Part of a small language model's weights.
Architecture: RMSNorm before each block, no biases in attention or MLP, untied embeddings.
Each number is 128 + 24 x the weight over its row's rms, rounded and kept within 0 to 255. Layers, rows and columns count from 0. Numbers have three digits each. The size before them is the row's rms in percent of the matrix's.

# layer 5 attention query, 192x192, rms 0.111, rows 0-14, columns 0-95
181:115145140122150158132185109133123144093134118137115100108128135149159141120126147121139109132159136128164091103150146152113138117129101153173100141104155144117112112111139142135083149107111121134130104165148132138129146162113156093132169141110134132171122165117145147149114170111145134121
095:115122140131139151147159112136104137094140122114095092106122125146168150117122161146147119105123145127145113122145153141104143117116102181169109139105134136107107131132172131157090148104094148135124123176140161132116119156136146085140148141118137128186148161123138131168159155108131139130
090:134094125121097122116092133102181112151120111120135161127107123086116118126125124135119125114116138121092141179125106135114126142136158094090142131134120117140118169157100097122168100126138137110120162114101116087119123115150092163100100127146096128105115111168111138109102092127122113138
077:127139127138123104151095167140155108177110123122134140161117131088092126172106104132134130129126141107127126120093093150132128141129126072072139126136103126146142149158083147108162125153151101117128150094115129114130123150135115148155121110136117159096108148115110097083094103143128128128
095:125143133147136129126160107134090143080162136113102111127126131137126124122123152140148100119142111131114087125166144144134135121105124179150105146104183104146118123137155136153074177107118135147110112137131114118139118161121175079125173132125119158160116139104156143161113166136127152137
089:101129130133076129141128115122113102106127134115139135142120117149126114124134122147144112136115127130121108160111130124139157162082119160094113101083147172165123155133179113099152134179099131133119162092103103082069105140122105123157150132118110125149120099087142093139152174119091164113
178:129146117115135150145168097141103126126134112126094099095096143137139144112099139157133115137131103114155107100164154171137120109124116157158129144117140124126115130115154127132081175105132133140132103163126138146136121154089170095120176121124138152156142172104167150134128164114153135115
090:144119119109126051101130141124133110163174139108155169164187098174107136134118178104122140082098113136121154123140139120118152120128138095131158143118122133131137158116130143099148123113155116111142107125115169114172107123135087131088106133139112111071116099112062125115142114184113123120
103:107122128123120120156163168137076155130139113144112106135147108088110118106172160151155101165158130143131119061160152133135103093136092158113106102133156111163097111110163132146140128098152129135156134117129082125147152155090157085115177098066127139135129119094116141145077118140162149103
099:098168126088118131127104101147134116150135132168149096152140148131092095113119123161076160153153114143135153142110127127163119184085139144146144107157130136142124120162131142153167117145124133129118150135094092117165117109143130118177115082137144185115117091162099190130125126119127151112
103:146100094133090116110143115101107120112133142150142131102152101125117185126095145119119105129135144144108154155117143119128105120146128127125142114106140193149113123123085110132161136096156117086118155133111153114095146115124093140080139099124104102139168155124142060162110171115117186107
099:135135119172152146095110133154125098127092131127141109145121134150155056065134112151142161163101086175091175133173186116149141155117162160115146094081147083134171133115135111098096148120146134110119121117153137164126124102143138136117155134076141103097168159144157165118141119103152135079
059:113143150149131138126132152133137122129160106109093172123163124140147135120123163144128150154141107173128102126131131139112095101131116112159096177092153127095101112147147128113081096114108139116158111135102125131126130123113162134117129135107136117163131142128118151175134160136146122078
085:149129110098098120152091119106183152150104121137117161149144144118107140186130137157132130132084131129112152138094110094134109161145136109098150141134123128085145154156128147091165116122132155120135161093125148142129138124136088165110084141104119131114117119170121160117141096132119130146
075:098126131135119125108155121105105110108146138111111080120111127171169157137142128149144109119180176137111083137127144165133117144068119165138139159097160123138099113140156102163130149096110135130115120149137114132136130153133148063142164136110083137175136132110135117163105160124115148134
# layer 5 attention key, 192x192, rms 0.112, rows 0-13, columns 0-95
086:161126081113150137107179110129093180146137149138121103135106151124099107128101153101114122133101158092160109149131128113116145148171135130154168126096132123086091128118132137121098141112124101137124114128142132148135139163115142121117169123148173102089121146100145134093126192133131151153
100:132112114137145117109170098136089162158150118143123118115097139137117145091095128107088138100135174111166144107132108123096144123126147136156138116126118141168116118124126124124102141101121120135166076159149133147111138139115135118106148107168145121103120128089145144121067206134140154130
078:110161149124125135123062133132177143108111138138141124144145114165122114147182126166134131143121122143079137112127127130169101129146129108118104139129156136047176155139128141095127112131130144131100166134134111129161097130144113140149108149104127137130131112139111142141139064129147060138
068:119201147123110112121077148132134118107127135123120117155156137128124082158155095172156103121114117121108132118134137095131128146107163105134107164129167086101147072162174149137138139142147174134123150108101140160159136135119106120116136171134135206106125134151144160145140126124126185133
072:123076106094135129158165109152094141141127114131134109111120152131165161090092193109102118116127137107128155124171136126064128120123138126139137117110117120186101119106134111145137167100134112151161114137164150132133136122151116131139146127177167103132122151098135140117105151112173161167
132:109123116137194118142163108148098169112131147120125131126102144141125176078103162094129142131142146091141100122170134115117157132119122142157161117143115152161093114110129122176128166096128088152160094127118149123126147140123130120135146094132167097135134144087122150126081187139124184126
053:112116170120115133119095131136118116131166165138125171154122127102122096136154132149132158100162140109067135123160125115105138137127155133137147147151154133177164123120147146172117126157119116113157144130104100116152104128146123147101108144124108136167136109142087136147124118088129128153
150:118143114118154107109167121146101138115138134126110123114106100096128135097076107092136097112149137107175122127156127133111121141115123130148125114118109147158112111128118138149113140096139084139145104141158126115121149162126129106118159142130147111141110158100150141138094181110108175136
099:110144082132121107119105102124155086099130153067141108112169163147123161122143068132129095091098095138129134120164119123136109115128136130103138137135093113122145100189115113117131135140131123164112135130167129138141149080144109164166104148170119114143141139153133111135165075130117102113
099:132086105135113100143104157119142156179117104073103140115123119126139170129102107168134124116089110156133113136168144162146157118108116133110116140092146104170106129133135110137096188119102144096143123174129098121136149105103122131153131119125116115142068159130176146108160187124135135145
105:142185154127140129128117146127147156089115169111119163158121123145170113104122139156116153157113100164088125133116183112148143119112073093110103110148107115114136123152152116153111127121095082118084140084098131106131119142123105129153127085118128132130161092090125132129112087138133123113
100:082063130135170144124141115096105168134158156124128120124116140129142150144097138109085119133116135167126121178143157129098145109170182164166070147099120180122093124116142093095066116123103110152159151138077143091128128116127147153071126106128114172150115102127109117130116154119111109150
145:109127115121163127113189115134091152138137134127102100112108124124138134098105122121119095129134131109152112129154118140118128139140133140175129137109132136148104107112124142141095152095119125133138081157155143158134131170118152098108185137130158137126121155104170136120102199117132151131
072:115089145096100144123115181139130102128138115146139139143131140119165144088146105135118135110152118144067137138133139135143090114100079094119128154162076157079140114119138127125101151164108160097126077122126100118086066089133131124157143105134137122161115129132108145159154124111152099112